config = dict(
    n_layer=13,
    d_model=192,
    n_head=6,
    n_kv_head=6,
    head_dim=32,
    d_mlp=1152,
    vocab_size=1024,
    activation='squared_relu',
    norm='layernorm',
    norm_place='pre',
    norm_eps=1e-06,
    positions='rope',
    rope_base=1020.0,
    rope_fraction=0.5,
    qk_norm=True,
    attn_scale=0.359,
    bias='none',
    tie_embeddings='early',
    parallel_block=False,
    extras=['some layers without positions', 'some layers without attention', 'local attention windows', 'shifted keys', 'gated attention', 'exclusive self-attention', 'value embeddings', 'hashed n-gram embeddings', 'an embedding shortcut', 'learned residual scales', 'skips across layers', 'capped logits'],
    init='normal',
    init_std_qkv=0.0361,
    init_std_o=0.00707,
    init_std_up=0.0361,
    init_std_down=0.00707,
    init_out_by_depth=True,
    optimizer='laprop',
    lr=0.00147,
    beta1=0.95,
    beta2=0.95,
    weight_decay=0.15,
    lr_head=0.0216,
    warmup_steps=447,
    schedule='cos',
    final_lr_fraction=0.03,
    batch_tokens=[32768, 65536, 131072],
    seq_len=512,
    doc_mask=True,
    train_tokens=521700000,
    steps=7277,
    dataset='wikipedia_en',
)
Each number is 50 + 12 x the weight over its row's rms, rounded and kept within 0 to 99. Layers, rows and columns count from 0. The size before them is the row's rms in percent of the matrix's.

# k: layer 3 attention key, 192x192, rms 0.0919, rows 43-60, columns 0-191
# q: layer 3 attention query, 192x192, rms 0.0934, rows 44-61, columns 0-191
k43 104:51 44 22 58 73 52 57 41 40 57 68 38 57 29 24 61 53 37 68 68 48 32 57 55 51 81 41 40 52 53 48 44 38 59 41 44 62 54 50 38 39 60 40 41 40 49 37 63 28 66 66 58 42 47 51 38 61 36 44 53 55 60 48 50 39 46 43 57 60 62 50 35 39 53 45 63 59 35 67 55 46 82 51 62 64 65 51 36 19 45 60 39 54 39 76 43 55 64 70 60 71 37 57 57 62 64 33 45 73 45 35 61 51 28 56 56 34 60 32 46 55 57 56 55 47 48 32 51 47 39 57 63 59 52 51 50 51 39 53 43 52 40 77 59 46 50 51 51 43 47 36 51 41 62 35 54 49 41 45 31 42 26 56 51 56 41 56 53 58 40 52 51 57 24 25 47 49 55 64 77 68 44 59 60 52 24 35 43 53 33 28 54
q44 110:62 45 53 45 37 52 46 55 55 64 47 39 40 48 73 56 39 27 39 38 50 58 31 69 80 51 51 70 34 54 25 48 38 59 34 52 54 22 56 30 49 41 43 47 47 37 39 65 19 42 91 50 37 60 55 56 62 46 34 54 54 60 62 46 73 36 44 56 66 51 56 44 64 64 38 57 58 56 51 41 55 46 34 48 63 68 65 51 45 35 52 43 56 45 66 62 52 62 60 43 56 32 62 58 45 47 63 68 48 47 45 67 29 60 67 43 38 34 35 59 49 42 57 59 75 69 61 43 53 49 30 48 62 43 60 67 45 46 63 37 39 51 54 58 58 60 46 55 35 63 53 62 28 56 40 56 41 53 79 62 52 44 55 20 57 37 61 56 62 47 41 58 47 46 64 37 32 40 55 54 49 51 50 41 41 44 64 40 38 48 30 32
k44 093:43 48 28 30 44 44 40 29 67 54 37 43 80 47 47 36 54 46 37 49 58 37 48 68 70 64 42 57 34 61 50 51 47 57 39 64 41 64 18 36 55 58 24 57 45 42 41 65 63 67 59 48 52 66 35 34 56 56 57 66 48 40 47 50 68 63 61 45 43 64 45 51 54 35 50 71 36 36 30 45 58 46 49 49 53 49 74 51 40 40 53 54 54 50 56 47 51 60 72 38 67 61 53 41 44 20 59 86 58 75 50 59 29 45 40 54 24 32 52 58 32 31 52 59 45 61 35 56 50 34 52 49 51 40 58 55 52 67 52 40 55 52 51 58 63 51 46 48 49 49 42 49 36 34 55 56 53 51 47 64 51 59 36 36 33 62 55 70 44 59 54 56 41 48 39 54 58 48 69 53 48 44 74 73 49 67 73 43 60 60 49 21
q45 119:56 45 64 57 38 70 46 41 70 57 37 65 64 65 44 75 49 31 48 62 47 47 64 39 59 48 42 53 46 27 52 62 57 35 59 43 57 43 49 65 46 46 69 65 54 57 36 40 55 61 63 53 47 37 37 48 38 44 54 41 57 47 59 34 53 58 27 33 46 46 55 48 54 39 32 61 57 40 51 60 66 44 53 57 63 50 43 43 80 49 48 50 57 54 20 48 36 53 39 26 30 76 30 50 45 70 59 46 42 57 59 47 72 46 43 58 72 77 56 65 38 50 29 55 23 42 62 27 51 38 49 54 44 53 54 79 59 54 35 60 33 64 41 32 59 29 68 43 39 22 56 49 62 27 51 45 65 46 41 48 62 57 43 48 61 45 42 62 46 48 42 51 43 57 57 63 53 15 34 60 37 57 55 56 52 38 51 42 57 54 66 56
k45 139:42 51 80 67 33 46 40 34 64 29 51 58 36 57 56 69 66 42 68 54 46 50 43 41 50 30 37 58 54 39 62 61 63 28 48 46 47 49 48 48 48 43 60 63 55 73 50 23 79 43 31 68 51 22 42 56 61 34 59 47 61 60 70 46 43 52 48 60 39 54 52 37 55 33 39 48 49 57 61 66 35 54 48 42 41 42 41 49 54 47 61 63 55 46 39 55 23 56 27 44 17 64 41 46 46 60 56 25 44 34 57 32 41 75 41 62 89 63 66 63 50 44 50 45 36 36 53 29 43 46 39 32 35 65 29 55 63 43 47 48 51 60 45 53 55 47 58 46 60 50 58 60 72 49 51 61 58 48 53 57 55 67 57 74 58 52 47 37 53 40 42 36 37 54 60 54 59 40 43 38 48 51 33 39 48 56 41 49 70 52 56 55
q46 091:27 32 44 45 54 51 47 42 59 53 44 52 62 52 45 43 50 71 54 65 48 53 66 45 40 33 63 43 57 53 62 57 49 53 57 37 50 60 51 60 54 58 60 59 38 34 70 58 62 55 51 37 45 57 50 50 50 46 69 42 48 62 35 58 47 55 46 48 47 46 49 37 55 39 78 52 51 16 45 33 55 58 23 24 47 42 48 66 57 21 61 49 49 34 35 65 51 50 54 53 44 30 52 42 47 30 78 42 55 58 52 51 52 71 54 52 30 60 43 64 45 32 49 61 48 43 59 56 40 64 58 49 28 62 59 42 29 54 44 40 62 08 60 34 44 71 74 33 46 41 63 36 44 85 59 27 63 61 65 49 48 54 55 48 53 61 63 36 59 47 72 51 74 55 50 54 51 66 51 45 34 56 77 46 46 44 49 35 58 47 31 51
k46 112:30 47 30 20 62 56 43 60 57 63 36 61 47 64 37 36 61 65 41 43 33 76 73 43 61 39 39 43 41 43 47 61 31 57 49 41 40 52 44 49 54 52 44 66 35 33 66 38 49 54 65 31 41 45 52 48 57 71 52 54 48 55 54 40 37 45 32 58 50 66 56 52 60 47 62 58 42 36 56 57 58 63 38 52 49 56 51 69 43 47 58 21 31 45 61 49 50 34 45 52 53 32 61 48 45 50 68 52 58 71 34 51 60 65 46 63 18 37 38 59 51 70 42 38 57 48 52 73 68 71 48 68 43 57 57 64 14 48 62 66 52 42 48 45 42 63 46 50 43 49 44 50 28 63 46 45 36 46 63 52 48 51 29 48 60 54 60 55 74 57 46 92 47 64 52 53 57 66 60 51 38 34 61 66 53 32 66 43 42 50 44 44
q47 102:45 46 51 63 44 53 56 45 37 77 54 51 47 52 81 44 57 66 52 38 38 57 56 58 49 55 36 26 58 53 39 53 56 37 61 32 52 52 42 53 52 69 61 34 62 25 44 68 44 68 65 34 45 64 45 60 52 48 49 60 47 71 39 50 57 26 58 26 53 57 51 35 41 59 69 54 63 42 53 61 55 57 33 38 33 66 45 54 55 50 61 67 52 64 45 48 79 60 52 41 51 57 36 50 47 69 51 33 44 37 56 58 49 47 48 70 60 50 40 19 29 41 40 71 58 38 60 46 50 30 60 61 47 42 51 54 54 64 55 50 27 38 49 33 58 40 71 33 29 60 81 19 57 51 49 33 43 64 54 40 58 43 61 45 63 45 50 72 50 26 48 41 52 51 50 49 40 58 51 43 47 75 43 38 47 48 76 34 49 63 57 41
k47 097:30 70 33 30 36 64 54 26 53 59 39 52 48 51 51 49 77 57 49 38 28 38 60 51 57 59 43 53 42 47 41 66 58 50 46 53 35 48 42 55 33 68 29 47 49 48 64 55 57 72 33 47 37 79 39 56 51 39 50 68 53 51 48 66 90 60 45 54 49 55 49 44 41 49 54 48 60 43 68 42 50 54 36 50 49 54 57 52 32 50 54 54 40 45 47 64 62 73 46 24 59 40 47 41 30 70 28 54 70 49 46 44 57 47 40 79 44 35 50 58 37 62 57 54 54 26 42 63 47 52 30 52 41 42 42 57 48 72 69 43 46 24 48 40 60 54 62 56 61 49 65 48 58 25 65 29 62 35 57 47 61 47 45 80 44 43 51 47 54 57 48 39 42 22 48 32 52 54 57 51 38 46 63 66 49 48 66 47 50 71 63 39
q48 100:43 33 53 43 49 34 47 51 61 69 44 64 49 39 63 28 38 59 73 57 60 51 49 62 57 64 44 41 47 49 62 57 33 51 54 29 50 77 34 56 57 52 58 53 58 69 46 32 46 34 35 21 46 47 55 53 29 45 54 61 57 62 30 67 63 53 34 52 53 67 58 46 60 40 48 36 70 37 48 35 62 69 30 67 37 57 45 64 41 49 57 44 41 33 33 51 54 65 68 52 51 42 53 30 47 46 54 53 58 59 47 52 68 66 40 34 48 32 44 56 26 51 69 47 57 51 71 59 42 58 52 34 52 28 50 42 40 48 43 55 45 48 54 37 52 50 51 48 76 58 48 55 47 46 46 54 61 60 45 49 27 35 56 52 43 55 59 81 63 40 69 50 65 62 44 39 74 57 66 92 34 43 79 49 47 58 38 43 45 56 62 42
k48 112:77 27 59 07 77 46 48 71 45 51 53 46 32 43 42 38 46 56 71 50 60 50 57 45 36 34 66 56 53 47 56 55 80 18 61 55 74 50 63 61 58 50 50 28 48 63 50 48 28 31 34 38 48 42 51 54 39 30 60 54 56 52 54 42 41 46 33 43 61 54 42 66 55 53 44 34 76 52 47 71 55 63 41 50 42 79 65 65 51 53 61 43 72 45 38 30 46 35 58 52 58 62 54 66 45 45 58 45 57 49 52 49 50 63 49 49 46 65 41 41 36 55 61 55 50 40 61 52 48 58 38 55 62 69 47 68 51 39 35 32 42 49 63 33 62 48 47 52 40 39 48 46 59 69 28 44 54 63 51 52 26 28 38 47 53 42 55 59 27 46 63 54 53 43 47 65 66 62 54 40 54 35 47 59 34 65 35 56 49 53 43 52
q49 112:40 28 62 42 88 69 53 50 54 21 57 65 47 60 43 50 45 41 53 55 80 57 39 46 25 41 35 42 62 63 53 40 35 52 65 56 48 49 54 54 83 67 53 48 53 34 57 63 68 42 53 47 52 36 34 45 63 52 67 68 43 47 61 57 60 56 50 49 53 69 36 36 45 38 34 58 40 48 45 57 56 36 49 42 53 39 75 53 46 40 53 47 41 57 36 59 46 41 50 37 45 42 68 71 50 36 53 64 37 52 39 48 53 54 39 63 63 55 66 44 31 58 37 34 49 51 51 47 32 21 51 35 31 33 22 50 52 53 46 52 49 55 32 56 27 48 79 36 58 56 67 49 62 75 28 52 44 40 59 52 60 45 63 49 43 51 47 39 57 39 45 45 54 42 40 52 68 63 47 33 56 37 36 64 64 52 79 44 63 45 51 54
k49 094:32 46 50 26 61 34 31 53 59 49 36 42 51 72 31 38 35 41 59 54 65 67 36 36 52 64 50 73 60 55 52 41 60 67 68 50 72 53 59 44 46 70 51 33 41 55 49 51 45 33 32 45 50 36 54 47 42 55 77 56 53 26 45 45 55 55 40 73 53 55 54 52 38 42 50 66 58 52 28 35 49 34 82 70 48 64 48 54 53 62 38 65 64 51 33 30 58 56 73 46 45 45 61 53 52 55 50 40 54 37 35 53 70 48 46 70 43 44 49 45 30 56 55 38 58 44 61 52 26 43 53 54 67 51 36 36 48 37 37 43 62 41 68 62 76 33 52 51 40 48 77 64 44 38 56 39 67 70 39 56 58 74 60 40 44 67 51 27 33 42 40 45 64 41 39 36 54 35 54 37 63 63 52 35 54 47 62 56 54 54 53 47
q50 092:60 40 59 42 65 40 57 75 43 41 55 41 56 65 27 60 41 41 47 49 48 51 54 54 25 59 33 58 34 57 54 74 66 58 54 43 40 48 42 37 44 47 68 63 48 39 38 38 52 74 70 53 57 40 46 55 60 45 41 46 64 45 45 54 56 31 02 75 65 42 50 43 42 67 48 42 53 47 52 59 59 58 61 40 52 30 50 59 72 47 40 53 52 54 39 43 35 66 41 45 61 52 49 48 45 52 37 34 51 45 46 59 43 56 55 51 58 41 52 55 32 71 67 47 52 36 24 45 43 38 63 37 69 74 24 43 61 52 46 45 36 61 54 57 54 48 51 36 53 75 52 36 52 39 56 32 41 31 77 39 43 65 67 46 75 50 35 46 59 53 53 35 55 43 46 42 58 45 58 80 74 56 41 66 50 54 40 52 49 25 44 62
k50 102:63 34 70 51 68 31 62 53 60 37 56 41 30 62 49 56 43 42 64 47 56 61 46 50 58 53 68 49 62 44 51 68 72 49 51 39 58 52 41 43 40 44 71 62 53 42 39 48 35 41 49 55 42 58 32 47 47 36 46 38 56 43 30 44 56 53 40 63 64 34 29 51 30 48 44 30 50 29 41 57 37 37 55 37 69 19 44 68 71 42 45 52 37 81 37 59 45 25 33 19 52 62 37 38 58 57 55 48 46 56 55 47 61 56 34 50 62 23 60 53 48 54 53 32 68 65 44 32 52 43 56 52 74 51 24 56 77 55 46 64 46 52 51 68 56 25 46 31 54 63 49 45 37 71 62 50 65 51 42 46 68 51 58 37 44 55 49 61 49 60 51 39 36 59 54 32 53 46 62 63 60 50 50 74 60 48 71 40 52 43 52 55
q51 097:23 62 36 44 38 53 33 60 58 68 47 66 60 32 36 46 48 61 57 42 30 56 59 50 54 47 61 45 59 36 45 52 42 65 36 64 52 63 39 48 70 45 49 43 50 58 51 38 65 35 47 56 53 41 57 31 61 68 52 58 73 52 53 67 54 55 61 49 48 70 65 32 57 42 33 52 34 42 45 44 70 45 36 49 78 59 37 54 50 36 50 59 74 37 58 55 55 35 36 53 54 60 33 29 50 59 75 58 54 62 53 53 54 45 61 60 44 42 65 47 46 36 58 45 67 44 43 51 22 42 48 37 25 34 57 61 51 54 34 39 30 41 67 29 31 43 49 52 44 57 63 40 25 48 77 57 65 55 53 37 51 67 67 41 56 75 55 70 45 75 52 36 54 62 75 59 41 76 43 61 54 45 54 56 57 54 48 38 62 45 40 43
k51 094:47 41 37 52 65 60 34 42 63 62 46 49 41 56 51 64 38 62 57 49 44 44 38 44 49 32 62 32 25 31 53 34 37 61 33 50 31 74 60 69 62 48 56 55 21 42 52 46 45 57 55 49 62 36 54 68 42 67 37 38 44 61 56 40 59 37 38 56 59 45 47 48 59 54 56 54 52 55 47 53 72 73 31 58 62 59 67 52 42 60 51 34 54 60 58 53 37 43 57 44 43 51 43 48 64 62 64 46 42 42 75 62 32 62 48 39 62 64 72 50 45 20 46 16 51 49 35 34 26 47 44 37 60 44 66 68 77 45 23 46 41 58 69 48 33 41 72 47 51 43 58 49 39 72 49 63 43 61 41 53 53 71 33 53 33 62 36 51 57 48 66 46 35 43 44 50 54 66 59 41 45 49 41 51 56 60 72 56 49 61 35 33
q52 100:46 50 37 64 55 32 57 56 53 32 60 36 52 33 30 44 62 64 52 60 58 54 43 76 36 55 57 73 55 66 57 25 76 41 59 54 41 56 41 41 60 57 23 19 31 57 58 58 48 34 46 73 33 44 49 56 55 33 49 49 50 41 49 73 45 60 64 38 55 41 41 73 62 70 51 44 56 54 34 50 33 67 46 56 30 67 34 54 34 37 69 67 31 36 62 37 48 55 40 66 64 32 54 59 54 26 48 62 56 62 74 58 32 51 45 37 39 54 48 57 53 39 70 63 51 47 54 56 49 73 43 55 60 55 55 38 39 47 53 75 69 45 31 48 63 52 46 51 57 49 31 58 41 57 52 41 36 50 57 54 44 45 34 37 49 54 54 61 53 57 37 56 52 64 50 39 30 82 54 55 28 35 50 52 45 43 48 55 61 59 51 51
k52 110:58 54 57 36 61 60 54 69 16 61 65 43 67 51 45 46 70 68 56 57 66 59 55 48 38 59 60 52 46 54 54 43 49 61 47 54 53 41 38 30 33 34 43 38 49 49 55 53 37 54 63 41 57 59 69 46 65 44 53 54 53 38 50 57 43 37 52 46 40 63 45 41 62 67 59 50 36 37 49 19 54 49 48 51 61 50 55 41 49 57 42 54 39 33 62 56 68 72 53 72 66 15 61 54 51 67 39 57 59 47 61 62 57 56 57 39 16 43 44 55 44 22 56 46 52 55 16 53 47 75 50 58 59 55 66 53 24 55 59 54 57 53 62 54 40 61 37 42 40 48 30 67 31 45 36 47 28 39 75 36 45 29 57 42 69 46 53 64 57 45 38 65 57 60 54 53 17 60 58 55 42 36 38 45 49 69 54 48 53 44 48 36
q53 093:45 48 42 42 52 60 58 48 58 56 38 57 52 35 63 68 49 72 53 37 51 67 56 30 57 43 51 54 43 32 57 56 55 38 61 45 52 34 55 52 66 65 61 51 53 63 47 46 54 54 37 53 64 49 37 36 67 51 46 51 43 63 48 49 58 62 45 51 53 58 40 36 43 52 57 54 59 20 34 63 45 45 31 45 52 27 43 50 61 50 41 45 49 51 53 36 50 33 36 63 51 63 33 73 49 13 60 46 44 69 42 42 63 55 34 60 38 75 35 49 36 47 41 46 65 74 58 57 50 63 42 36 41 55 57 65 80 45 61 28 50 36 27 47 47 46 65 53 50 33 29 35 62 56 40 44 67 37 67 53 28 77 65 62 55 51 60 55 49 57 37 56 82 69 36 64 72 46 45 46 43 54 75 44 38 58 30 38 46 57 72 60
k53 097:45 58 59 52 50 55 54 49 54 51 45 30 51 51 49 56 52 75 35 29 34 42 54 52 60 58 42 65 25 49 59 36 53 61 54 33 30 33 68 66 54 60 76 52 56 50 26 36 47 53 66 38 59 26 36 56 37 53 59 73 58 53 47 49 38 67 37 53 49 44 60 43 68 40 45 69 48 74 62 64 56 60 29 23 37 44 39 62 60 72 48 56 47 30 44 52 48 61 56 63 46 59 56 42 46 32 60 68 13 37 44 59 34 44 38 56 62 67 38 73 52 51 31 44 44 32 55 73 48 40 51 37 40 72 38 40 51 52 50 39 47 54 23 66 41 53 64 49 55 49 47 53 65 39 54 34 36 44 57 67 40 73 53 56 64 43 52 33 53 36 46 37 50 51 57 45 73 36 43 40 52 38 55 55 39 50 41 38 64 62 50 51
q54 094:44 26 59 63 44 48 50 56 25 44 48 54 34 54 71 73 56 57 55 49 68 47 49 69 76 47 33 26 45 42 55 40 59 52 44 43 56 30 58 29 40 33 56 84 53 51 28 51 64 64 61 63 45 51 41 29 69 59 36 40 56 57 44 44 44 36 52 52 55 50 45 48 56 47 55 55 29 49 66 35 46 31 65 54 76 46 53 58 51 52 65 47 48 67 57 64 44 46 41 45 34 53 38 53 48 57 59 53 47 69 39 62 39 62 52 45 59 63 43 54 47 23 30 44 65 35 34 40 56 49 38 34 57 59 44 48 34 65 46 29 41 53 47 78 60 40 47 39 38 38 57 67 56 52 66 45 42 28 43 62 29 60 52 50 57 60 49 31 66 28 28 63 51 64 52 56 45 56 60 73 73 61 42 62 49 60 55 44 44 28 38 48
k54 103:37 44 46 45 41 24 47 25 64 50 30 66 44 53 48 68 52 42 28 51 62 45 72 58 65 64 47 60 55 54 43 33 20 41 60 66 55 56 49 45 65 61 57 54 51 44 47 55 62 51 54 44 39 66 26 24 46 43 41 57 31 69 48 70 70 68 63 37 53 59 19 45 59 32 47 60 74 42 46 36 51 40 55 44 56 48 33 57 70 45 48 56 65 43 53 60 45 44 36 46 79 43 52 43 27 25 59 57 41 60 35 61 39 33 43 36 48 66 58 46 52 54 55 66 43 42 28 57 49 59 48 58 27 43 41 56 47 54 64 50 59 54 26 61 38 48 35 43 56 78 49 57 65 67 52 37 61 41 46 66 69 40 41 43 54 45 74 52 46 32 44 50 70 52 51 69 39 52 55 34 54 60 49 64 47 65 59 52 46 45 45 54
q55 097:51 57 56 47 55 54 59 41 39 63 61 44 46 66 48 69 60 44 38 27 55 52 51 41 51 61 43 40 35 53 67 36 64 53 51 55 65 47 65 34 62 44 35 47 57 45 47 57 38 47 53 41 60 53 40 69 72 51 36 25 68 48 60 33 25 55 72 63 59 58 44 69 37 78 50 44 44 59 67 43 41 49 63 37 36 23 37 46 59 78 71 50 35 44 52 31 46 45 53 31 58 49 50 38 59 43 39 34 39 35 76 57 36 47 38 45 44 50 38 39 30 60 48 63 52 51 69 49 59 72 66 60 64 65 53 27 49 57 38 52 68 55 28 68 54 41 41 47 44 60 59 49 45 30 51 67 30 49 27 56 50 51 32 53 62 56 50 59 43 44 51 52 50 80 34 42 37 56 56 47 51 65 30 59 46 44 64 23 44 37 45 57
k55 111:58 68 63 66 26 35 64 32 60 46 68 46 29 65 44 59 47 46 52 48 40 39 53 54 37 42 45 57 52 64 43 43 50 51 60 37 68 49 62 60 41 35 53 46 53 52 49 68 42 42 62 36 45 51 43 69 63 39 44 47 59 50 53 45 53 41 45 40 50 63 65 46 67 66 38 51 53 71 72 51 49 34 54 42 62 34 33 38 60 57 52 53 59 68 64 54 40 44 42 28 67 64 56 52 41 33 52 34 44 42 59 35 36 63 33 30 57 34 61 68 47 55 48 73 60 42 34 36 47 64 52 42 45 52 68 58 49 62 28 79 46 39 34 69 34 29 39 70 33 46 68 48 70 39 47 51 62 48 37 40 67 42 41 54 37 42 55 59 20 45 63 17 60 46 61 37 54 49 63 57 57 56 42 49 59 70 59 23 41 38 57 61
q56 091:32 41 50 41 61 57 47 47 52 63 46 63 55 53 32 45 53 63 64 35 32 23 48 47 63 36 64 43 68 56 46 66 47 73 40 66 57 40 64 53 50 33 52 52 47 76 35 56 55 74 62 72 58 40 54 19 49 55 47 41 43 50 57 46 35 78 50 29 37 86 50 44 56 60 64 63 70 55 38 47 67 58 46 46 42 35 46 22 41 41 59 39 60 49 64 44 40 37 66 41 39 59 49 50 40 35 62 60 40 50 40 52 48 49 70 55 47 49 46 54 57 49 35 46 58 41 51 59 35 46 46 35 49 64 56 64 35 39 42 48 34 36 63 57 49 59 64 53 52 48 42 35 77 45 50 47 48 63 77 42 43 61 48 46 48 49 22 46 50 42 70 64 60 35 50 53 43 69 46 33 34 37 47 57 29 46 25 41 51 48 32 74
k56 098:50 32 54 65 38 33 42 45 53 72 39 58 41 64 41 69 38 42 57 34 18 51 49 58 59 51 36 38 48 52 46 48 43 57 30 45 35 56 48 59 50 63 43 55 53 60 52 58 34 69 74 56 34 55 42 49 52 71 40 43 27 38 61 26 47 54 64 52 34 59 56 27 68 47 39 71 59 56 51 69 53 64 34 39 48 37 62 44 50 54 49 67 36 54 57 73 46 49 54 51 55 53 60 45 51 44 55 39 52 61 43 44 63 53 62 64 31 38 65 70 43 42 43 44 23 53 67 62 64 39 33 49 76 47 46 69 56 31 45 39 52 46 34 84 54 46 61 51 66 76 62 38 51 56 45 60 30 70 75 38 56 52 62 45 61 39 38 60 52 48 47 45 42 47 54 43 40 60 51 12 48 43 60 57 48 51 45 63 45 65 36 58
q57 082:32 82 50 55 44 55 50 71 49 50 46 60 47 39 44 65 55 55 39 54 35 40 54 69 57 20 55 36 66 38 58 51 54 49 38 54 50 48 58 68 41 54 60 28 48 39 67 83 34 65 63 39 43 44 43 70 42 59 49 33 47 41 54 36 55 74 56 48 46 72 57 44 41 30 48 66 51 36 73 54 41 48 37 47 64 50 52 54 40 51 44 33 70 41 52 66 48 41 45 39 38 55 56 47 48 50 64 50 55 63 68 50 63 55 68 59 50 43 46 46 58 52 43 60 33 68 43 48 66 43 49 53 19 56 57 64 66 27 58 42 36 43 62 50 37 50 65 56 53 70 64 50 33 38 35 40 52 54 49 25 75 46 51 39 53 48 47 49 47 61 34 63 27 47 47 54 23 73 55 46 48 81 55 59 53 40 71 74 46 63 46 42
k57 094:20 67 42 56 21 58 58 45 34 55 31 52 64 55 48 47 36 65 43 51 46 57 63 67 64 42 40 65 44 31 58 52 48 49 39 46 44 26 18 58 57 45 45 52 44 54 51 52 46 57 57 44 46 61 57 46 80 65 53 58 39 53 58 46 68 52 43 46 49 56 62 52 35 55 57 55 68 44 62 47 41 57 50 64 45 69 51 54 07 34 51 31 47 42 54 45 48 49 65 50 40 49 43 39 35 38 38 55 43 70 49 41 70 57 41 67 42 66 45 34 24 52 52 46 51 57 40 65 57 38 53 38 60 44 64 38 54 71 61 47 52 60 53 29 45 58 47 50 31 58 74 56 29 29 70 47 58 35 58 40 46 62 50 64 41 51 65 44 68 83 66 50 58 45 44 49 36 77 41 39 30 59 61 51 61 44 58 51 69 43 55 37
q58 104:57 59 38 49 47 46 66 75 56 44 58 43 52 53 33 42 62 39 66 34 53 36 43 54 40 59 36 48 33 69 38 53 47 53 60 53 60 53 52 46 47 71 42 57 76 52 64 40 34 41 64 67 51 46 47 32 51 40 21 43 49 21 45 45 54 31 64 55 46 56 53 63 44 59 56 48 47 57 44 51 29 64 58 68 33 39 50 21 47 59 32 44 55 44 43 33 56 57 25 64 79 53 63 41 55 65 41 53 40 36 40 49 64 60 36 55 40 61 51 45 68 71 49 52 58 43 40 54 67 56 43 52 63 42 45 42 49 34 54 60 44 70 64 64 44 61 14 50 56 50 40 59 44 37 65 63 53 36 65 61 38 62 49 37 57 36 57 39 61 86 38 45 38 40 59 51 33 29 55 52 69 48 28 42 37 62 35 47 59 49 37 64
k58 099:75 39 60 51 39 79 72 30 30 55 49 60 64 50 49 38 30 48 55 59 48 24 67 67 50 69 56 59 37 46 42 52 35 69 51 30 54 54 42 28 53 57 48 55 55 47 51 63 45 63 63 64 56 56 33 35 34 47 30 22 55 37 51 38 65 52 56 42 42 62 47 47 24 61 65 35 53 43 45 61 50 45 53 54 39 48 50 39 63 67 42 51 37 54 52 60 60 49 33 54 57 50 38 46 48 44 39 66 50 60 29 40 64 29 28 53 42 41 45 52 34 37 25 49 72 46 35 49 67 56 65 46 66 44 81 52 51 70 50 72 33 48 51 58 45 58 48 58 42 53 45 34 55 49 52 68 64 59 60 47 44 52 55 51 44 50 48 61 85 60 57 61 58 47 65 35 27 42 41 48 69 57 60 41 52 60 44 52 62 22 45 46
q59 105:51 29 58 46 59 38 35 45 58 67 37 51 53 31 44 64 43 42 51 53 47 47 53 32 77 56 50 76 43 34 66 41 51 52 27 58 61 29 31 63 56 54 55 53 64 55 45 28 69 44 55 52 55 43 29 71 43 40 62 34 59 49 62 63 59 50 27 69 50 74 37 40 63 53 48 60 60 30 53 32 61 46 50 49 56 54 43 31 69 30 62 55 42 39 53 42 43 40 32 73 28 59 37 21 42 57 51 38 36 30 59 47 67 67 35 48 64 45 37 58 51 45 43 36 63 51 40 47 50 38 60 45 55 61 57 40 61 38 48 44 53 47 63 32 60 53 69 41 53 42 38 52 38 48 40 59 72 49 51 62 44 66 82 58 56 43 53 52 58 71 57 61 61 47 42 69 70 46 52 52 36 56 65 49 52 35 51 61 44 32 71 67
k59 101:60 42 61 33 49 46 48 38 48 37 38 54 31 49 61 69 52 55 26 27 51 43 39 57 60 43 48 76 44 36 68 52 67 50 60 56 64 72 70 70 64 37 79 52 57 47 41 16 62 34 45 59 46 35 39 58 41 42 72 45 39 60 48 66 48 45 31 54 51 53 52 40 53 53 41 60 55 58 55 54 49 28 55 50 48 32 50 59 60 47 62 59 74 41 57 54 42 49 32 77 43 67 36 55 46 30 59 48 41 53 53 39 28 65 39 64 49 56 48 48 38 66 40 37 40 57 38 60 42 52 54 30 47 66 48 49 64 52 37 50 79 45 56 63 50 62 51 40 57 57 42 30 52 57 37 56 75 57 45 38 44 59 67 47 68 58 36 51 47 56 58 49 27 67 34 69 76 54 44 50 52 38 50 32 34 54 39 71 44 47 58 65
q60 094:26 27 40 47 72 49 55 53 44 62 53 59 46 54 65 62 41 61 28 50 36 50 58 64 25 60 63 68 59 61 77 46 68 46 39 47 64 94 27 77 57 62 52 42 53 47 45 56 34 59 45 25 64 45 49 45 62 75 54 45 57 58 49 47 56 46 47 61 73 44 53 42 41 45 29 62 50 30 61 67 22 63 37 45 45 36 61 56 52 46 52 41 53 48 48 45 41 28 49 73 65 49 35 47 59 35 65 49 51 48 33 42 66 47 54 57 63 53 51 52 41 54 51 54 48 51 46 48 51 50 51 42 43 54 39 51 53 47 48 39 43 39 47 46 37 37 69 48 33 30 52 31 44 65 53 36 51 52 61 28 67 35 36 64 36 68 66 56 54 54 51 52 53 50 50 48 73 76 79 44 47 32 54 51 65 58 33 52 52 46 55 43
k60 098:51 56 47 30 53 42 39 51 42 65 47 39 72 66 57 47 36 56 54 63 66 48 53 51 36 54 44 64 60 25 39 45 51 33 54 81 70 69 66 86 44 57 55 46 54 48 53 49 35 46 32 45 39 53 65 39 51 49 61 57 37 33 40 48 66 72 37 63 55 51 59 48 51 56 36 66 49 47 37 42 50 51 42 59 51 50 42 46 48 72 44 25 49 64 45 50 28 60 75 61 69 48 51 35 53 35 66 29 32 37 55 60 45 53 65 46 46 46 53 41 52 41 42 54 32 51 63 49 37 41 50 50 60 52 69 49 49 45 52 37 44 56 57 32 44 57 54 48 36 29 50 36 47 40 69 39 36 55 60 31 48 47 47 53 42 55 48 58 36 59 62 31 62 45 55 53 38 43 53 22 46 29 32 57 48 77 87 27 61 78 40 36
q61 113:69 45 38 59 53 35 52 58 36 30 54 40 36 52 36 58 47 36 67 41 41 44 23 35 36 45 50 54 44 53 45 51 57 68 60 69 54 30 51 46 66 38 54 55 80 21 71 71 59 42 68 46 25 57 49 66 42 70 45 58 58 50 49 50 62 62 61 65 70 47 68 33 49 64 32 47 70 76 41 59 55 26 75 33 51 54 71 63 45 35 43 66 64 64 66 31 57 54 44 46 65 38 59 55 49 55 54 59 55 40 50 59 48 69 50 45 53 41 46 57 45 62 56 48 63 53 39 52 56 55 26 47 61 65 47 29 57 63 51 47 57 46 40 56 31 77 36 30 61 48 41 47 60 51 41 49 51 41 59 48 32 62 34 33 39 56 52 69 62 42 52 43 48 40 38 49 55 62 65 42 32 45 40 52 49 48 21 61 54 57 43 45